config.yaml
n_layer: 10
vocab_size: 16087
norm_eps: 1e-05
rope_base: 1020.0
attn_scale: 0.159
parallel_block: false
init_std_up: 0.0156
init_std_down: 0.00349
init_out_by_depth: true
lr: 0.00782
schedule: "cos"
batch_tokens: [32768, 65536]
seq_len: 512
Each number is 500 + 40 x the weight over its row's rms, rounded and kept within 0 to 999. Layers, rows and columns count from 0. Numbers have three digits each. The size before them is the row's rms in percent of the matrix's.

# v: layer 7 attention value, 384x384, rms 0.136, rows 139-170, columns 288-383
# o: layer 7 attention output (transposed), 384x384, rms 0.297, rows 139-170, columns 288-383
v139 100:525522573473529506537517501428582506466366533497479484524565497595484453454546485483514472493514514499567517484488532504511492456607468469560521483427516508510528533505512489492540504487463464454469484505521536520457510499491536502443497506410535450480471466535516556529569512533494459510
o139 091:473505440474477419520496513431496582467539473478468503511459541513490521544451479501453501469508488558497552525522538540517439487519450492505539556481524521516510539540518575469569454467509504532510531502464444577560586505491544531537531518552493474530461490487559523509497530455498534513
v140 096:516508489528497620430486476474556531482505477474480487578480494446590479511514548485489500528489454473518513478499474504509506465437544519477518525474553482529470467441496451512404458501534495434443456503445469492530549414517491484482508457478474527427447471562487521517505427517558448539
o140 093:494478535486530490463523522501474534489487468540451513514466503426501486571513542589482472467531507553530480533533510494503543525538478486557426500476503491510549527521573518475453447459456457451528503508498562484431419550485437542575495473531430462451557523428475509458528555470543527433
v141 093:524508464526487531561528461435521508517534499496471474543480476457381423480487502525480511499439536537514499570458560505456537498521545541504424490533625512498524501486481427511498584457488439459508497514506438451547544467443569517510564570530472478483422501487452522392493509523518484527
o141 089:557524515532532493472537487454487523433527453529492475494459586498495526488437512567538527513476451479510467508487557497448496458516468552512537467494500431472488503502562487483508469498521538525450492522499442527572565510520470463487499478492505475507506445534535488549496513525432505509
v142 096:416500473522550484556535505459490549510512493555516552504449540421503579522498501499464449525463520514516548472569525509543532466455464463439465564503462511581487444475479495462467384475544559466546517566501521488410530477482515428522456536537471450553513547510484566508446530508581552446
o142 087:467515516526499485545493536481518513561531553429472561491447529464407453525526552492489517540455504570505461494508555504528489557495489517517463485526452510538490335468482485509510538523558483454498492490508526476509496397531451470517495466515581449534552515493485520510481485474538471516
v143 098:520455537528459492524474419452477492465459509526598520489494463443491481526511454504565536478555516475514552492523506486557505518493499478453503453487511490503556479496494570535512476506521526535507453493424502470458503554456472499540511497489414499485486473478489511464439511494477538481
o143 088:498414553549580499519480462512576542499518490505526510484496535537524522525458458557454492559568500504501460512424497501502458506470462481625454464492515472424547412528509499551622512524476524449530556490477443498437457553534484563498575492622558522597558581505478486459482484514540487503
v144 096:454522451516463522470483572495528496444507498555513481533436490519440510536450441452488532500560388466482485497487471509487408459431497533479485511578481515464488502508520500529490460438532443475472456496459540549454494495414469534419543480448514529464542498493480491511495506526494444479
o144 087:447511536544513525455442502505420536504486495560494471447495498574441556516529545476581489536496510523484398481543520602527428462536503531568504449502504456482489483514475530534500606534525549516497477446479452529446531472514508553496484495440429468463530532536544547447460549480526498566
v145 093:508468547553452500463473488503509518495431495446545471496508515534542498526527472543462531493511449466540511515478531575549516472494491447524519526532474488523497520564449389451586497477564576534509501550547481456502482465464519553425546447602462400525490539470476510472454493521476460531
o145 085:567528494482538426475447527559526505410493550576466495422515516436477467461463517506478532505483519497513589491514506472491540542468469555511482485471501553482424527513572436485551455506561556436529455521461519548561536473544513537470563513554578507522466544462499466532460494494472450510
v146 095:487511409474586490467550542513502523555470471470474563449485534508532549493428522537470488542516497508475442521500496516532472506507532575473563470491512472500410485514515485436526521408470555526533499489530473518503528444547521538524591460462579521519511482525552523485451476565501531493
o146 089:463513512427588445531533533406524504529542527505498506494562441479531439518477527453489515467552451464441558467528542451504510515511509527427519495503456465471535516480525471513448542474510536475510549403479562484408491498509511536547489468541549460559444532505511465538454490544508540480
v147 098:483446437497514523545497451458486522522489513541458496486555511518470515523503461459528510548516576482419519431428586473494556508536472519525484611560479573515503525470515524509567474448563480540509554459493473512536542452549434448508539530474511473543498475594536543593531503466458509442
o147 093:502473470481523436559511489494482471492453527471573519498562583515488543454481522547499519563447443569428502493494543568525529441497481496509558451444521430482518366549494502492537496522502521538535486494486494420502556570531453462515461540563462490546506573527527604557516540507551473489
v148 093:525517516424493483470516503516450519489528455573448529543510478547532521445496524480519525466515469518449505483506592461474477537448491527525576539452437526506458503458520453471380577527515489523506517530568463544491494491533505527454493515419503440543549524433578505453564493436576434503
o148 090:509523486536542430520605464511532497528517478502522518477496493492539461495449526467479436502456537501512519552419515513481548485459469478465560499421470490440526560549472510544449542499493509480480456582542497457543491425509450474544501492453432466489526432522529539415505486499482513542
v149 098:494484494457430453492508500494473490538473488494487498524476412500564573491502512499469493555570547553407516507489421448510466522512524531502491476500450401510510508492536482463420473491494543492547422539480562473503503493449533545432439444557529467509515552542501434507543488500559495495
o149 096:447470551503533472564462544591568474486528514500502492446529468477492510486518518518499421512448523516460476485481498483444501477441513518484515549463471539504487516542409502521524496523485477613483449471507528575569486457432414559575529533476485427491518429506489441458530418488539548472
v150 101:517473523529481531542480507425495519483505497521521533477450511494455483519528560472493459530594499465565434454436503462497510560461465528463501484560493508466512479444457479508466474563532552508501455525464442492468580538484517505470478495548506500474550434552464469431502559538515470519
o150 095:522449502542516591556529582499511498480563446540575465477506539554497526467538504483471535534571525493543493542562494474457558593525458542490457501544447530522497490484503487473454523491508622535520480547507445502482557582515432496427476476499406484497517502539433505497490502550600487523
v151 097:439507482545482523503558516517573515586494521482535432488545452527516499478488514548517450574523503511504517455522482523506530556456439452587472475482503599455515500518463451533475556495509518479448498471523542538501513510500459548524536527482526581504488505573520499585570506536528575418
o151 089:500526474462489545544542509428467534532406519487490461482518527491495570466491488532645499454468557532514538455444422614447541420537515511512447507504564541491474486463551457460529486489488487531468454522533498518508477517465478504501509481574541539504529477484515573507515439445512492520
v152 097:438460518506528462490471501553516451532614507485473492551505494583564474502459519517474481560439524417540513506514529525525578547518531520513447515444508506537515554498498539502522458515432458526467487573507459545530517541513518457509476526528441360537536479464548497446544512547502517517
o152 085:579428477491482565532507512535553546503527500446507530506501528507525526518461493426544510451558487512470515472543547566476507545520496435534523554453551504416531541509534551503512502548447546478463517462458475471519526536516563447509478466481504485555517492491438558466543457540471425431
v153 098:580469516521510532501489451586522480457489519545488535439489496442468544451546444535489534510445443539526500523429428483496524462400447535460573536509451517555486488557518492566492508470466507443546559531495512478494498492452515473445528487443501465451514504523473417452476528497516533505
o153 089:539483480549483544512475480528510510566467517493537501456520472500500593491504433511578522502526616435594564526568517470494519531483525433466452521489457489592406564519485482439422522550571508444455509512524554476485496523437507444497443620465489489462461517490461415517538489521529534484
v154 091:418535451465489482462518495498515463581569470476444544520498516492528481489499462519512410536524478509510481549518473444437477453532463505416496442504503490461462500454485487460465534565510521529469471542472476467511537459563467520505482492523483558547491509465503412566534525494496409510
o154 085:445494420558530514529535573541530533412498529507507498562470545491590449501521507529452483443471426445530465488479509513480602560508533517405500496485472495462451488475487497533464468495495437503489465516488506501562432527502540534560484457478446427551431590496497469526469531516517479481
v155 094:531550475509480493503445443466444608529462418472558423505495516441514479492401451534517476464514428511460554498519465497494522513536485527424562458487470544530441519471511488499467551480478465514495467463440518554429359528497508536481460510462461509507432585416571540538543468458488532575
o155 089:500454625434477506474481519550505497397476540525534485562504487465515552461442481515556529556440549566472405522459502413418512558493499489548484512478420447524466555498500523539474536517593530524517476418477455534547471446494517474530533471486546461515483461497473486550477516495536456447
v156 094:431545495491433462585480503542398555486426530539505474538466452473519484517551487499466534524498419426592495469472446442492500559557494511555526524459461541483454442522466499530556544469502466464509476520516515520560468456512412506527442504508455553536406469492450522531408525555462500516
o156 090:556517472478489528451514576550437508491518420502529441550501491463537520455520531520460657505485494428515495521520462491466479552562507476531480503557435513481492321486508463378528439474531515489554604514491458509559554513498533489472497507443524542514554452524547511521508559530496526518
v157 095:431509497570519501492508522378497401424536435478470497496496450447486558516554570453452520450558493547509520522551514447530561578439589540564418536505504477459510446484449514491522509460560409557413483526509509523482526468484523563456554465533495496525487563538476487474518485491539470549
o157 092:479506570509508512538466538479452470526455438507487576505495463467493489499562435526544441513485460560534555530538454539543514408490522524485537561517588506536531443521569473513466453525492522508559431536416487511564533564518452518539531526507536498458507501465501535529530493527476504466
v158 097:525438480514499447509445477534544513459522452501546549478511418529549496547543533528380463578491510497480487465531572527502510454563549475519474493499522410450528518530482545478505447506568515542519526565525529515544550473446438566409493421484495531528466516532518513486521548554556528469
o158 088:532523507502508470501519469502502496552471538484438417548533512438532519520501546537501486561558455457487532544541534544533464386533522525520499453524475462537555418527493507509508496497499497505511514509535466539481481500478487461540547492411487551505488541565537455516550467535496510483
v159 091:559511537535496416528429520524469510516523472511475497538559449496463481568533526486477385480524495480533508488512511511476471479536454481552455484465505470445508494518428471524522609509428537507464470509415583548440471477496507477482489478470544505538534510463493483448524533464464520494
o159 089:453422530400570492481386443489583493563503492524562502480477484534479477459519541503498486511487443459423505485547601589443508512469460470483527496421478469461547547542421489440555530463451502490438541439499483520512506477489397479486514522458507496517525459453521511521496531483436477486
v160 095:551469493505480509448504577507465505482478519504521477438503536523504504472539455520494477549523555466559451545467483520485516505526557447474504529507507537425495390554507430512513511495514481498472532527484505534496491515504542542462533480475550490578544498469495508495522540513470482502
o160 088:431513458470454415550491532524553499442477469535471501497541491453521513525475481524485534469500503450511475572500502470502522443460554441498460504506545512480505399538459474505472505511396529530480470556414490536501468588493611468483484467500546526552511539459554527523442503501460484522
v161 091:561509435464517488548472448495438496535491473404504476492501507466523487486502427483533550525543480547444451499486496429515530453511501470483510532456441519545530454499528480503452497565389474531566551489488531508522450469523523467488490558504512519567475517419467472500482485567539510541
o161 086:570456492518546548530453518503503464514502550508466578552597512478496546449525487437515502539551539552492494457479545464504548546539484528491442460513509543464447445478500582467422490430552430500530491529447508550589514497459523542547472481499543477491564548500540453448465530489472509452
v162 092:494555514449552522480513454524494452479543488559473435553437498534461467550530474478479429502498545500576490491510474543493477435518489554504495513482493492495517515491547479454507535542504494563482536526474501482518485496556494520506497486492515513473527502583479441463489499469477476538
o162 090:545442446535526481459529563499407554493527505449499451519516497531486495488550523538468488449527515494452518515496480424494497495482482471494493467508539522515533609488414486524538582512416495547482523476463490478538497455515558507551462501496467507520511524509492448489417575473525502493
v163 098:481492497500500494481572516462476470520518463493496519443586454467416515426535459423457516566446524480525471444473492451536500536550497511523503494509470516488534487498546490519521526506498492460532455432493529594508449470484508548477507476487522482456440463503454442532541428472481503501
o163 087:433489493503541485448459479478516565569456489468516543581517553514459527421478494483488503453466497482520556485410520429452491492567529494496501486483455501530478435529424509480525431531491497550496585515433455506455361549499500514503549586526510463486510498529533535484455471496414507484
v164 093:506543448462491539525518430510525598537509543539493470453478560419553460460538477538481472493479461602546530468552426520552445547488505418445467476501536430525419514438519476555432496544510534507542530468550508479514423484536462483395518526434541472425474487429479482475497490419531522471
o164 090:522521544385498551533517466493529531551517502418427468499500489449489563478505496555523511511480507483522498538475497498513609499431570513487489409438437529521454660456441453506497539502454509499504513556498534490521562427529475529461481494509523503501538479494486564522530490512468472488
v165 098:450499482554473453466568455535526422595470469560556519457508470510481510582534487462477512503470463435523552446492451484481511449465442493512481462517595519483529496531436551434474460490503492528501513503469514418461514492403506532436477501480467463503507495502595487566468497525544520501
o165 087:444526538477492503442534502513465513484524537615500492508574552475460507464500478557430487446415522475453530461429453480445438543509479485540501456496501467422492558503512426496499474522488499565460509553547513563514459517445504549510493474475518521477457528453483549483467562530574481529
v166 097:513475618523553484539464486499475548451503496529466540490494481507528489584432497484491462496461470473493554472530502496565429473480510580464474466435504551484514466484519455511501464500489429390532447450480442532458488453481515463441473504462438469507428480575551454537499511485557497503
o166 092:630467494489464542545599530469491541496473453448512473535488469487455553569524466497483514466506454510460485530561487547540482494477574466505418518519537508501513413417467517463452528586482460548574563406473482513553423419456496526503483513413493453461466475488488466490543443496501513474
v167 095:492527531582462435526504549505566599578454387522540496556580506428529481480530414479469531578561526511551581486505470515601576601499530464488524496483485534477398502452511518536476514527508528474558549518506447510499487447436536512411496490541501524509555531572457448506479503596487534423
o167 087:470505451507432448491513438461510462480480460521521500394553503505510481444486462507478462443526490448514530512556542532408471488584434527499477554456489512498509532484490515514551493550475476570494522474449531463470535542493485497508514514482542473521467539457430553495571515500483503483
v168 098:470515564535523589411514462484468510459630488507472453500487513594493508499467548479435461484467483533511498502508495447473410490539547497490451479498502518491456553539516459478555485506486511525477499574526508514414460539531460429471467522468530538524547461494516474485523514553540459457
o168 092:461471480558491408504487537532526454500490499467465527440419492547528499556535612505478492570503463521491507508470478477490530462492485464458520525556523509531553591474497437510539507471423458551549520532409510488499512516566534449435492516461468533531484544492543438494515482436524426537
v169 095:477452479493545502556396495509495516478446493516523455503522494536520529458463477521457494532501470499521499535501490547473518453468492467388484561487539512529537490441466568564519503466488540509515446527392516513590493519478452508526477521517476452496486536500514497457539446481528409499
o169 086:457452496538434459473424449464524544496481530491465533503579509506491564509445507468437521443517489538525537395521492526475528500443501426563491466574496558442453558455498519535571448496436539511477423473592500451502486525504437535522437458476408480465420439499534497529458572538455420517
v170 091:461541563494459479510517444470529508480489483444503515505401541471457523485496546505488571470527449455441519504481432481563528512435514510456424447532462498495571532580505470510490519460455467457510504465465478530520502637520498434509534503487485481513485492465546577566566495443559530475
o170 088:482510544560462458504437487548515495494480449442527455484432481499614476519440511460555583471526448507458584548457429487486464564377529503555555506464548467464561454480470500432410526500567494476572459519512528539451458456413511513472519547476498477462508474511499529515511489537552550406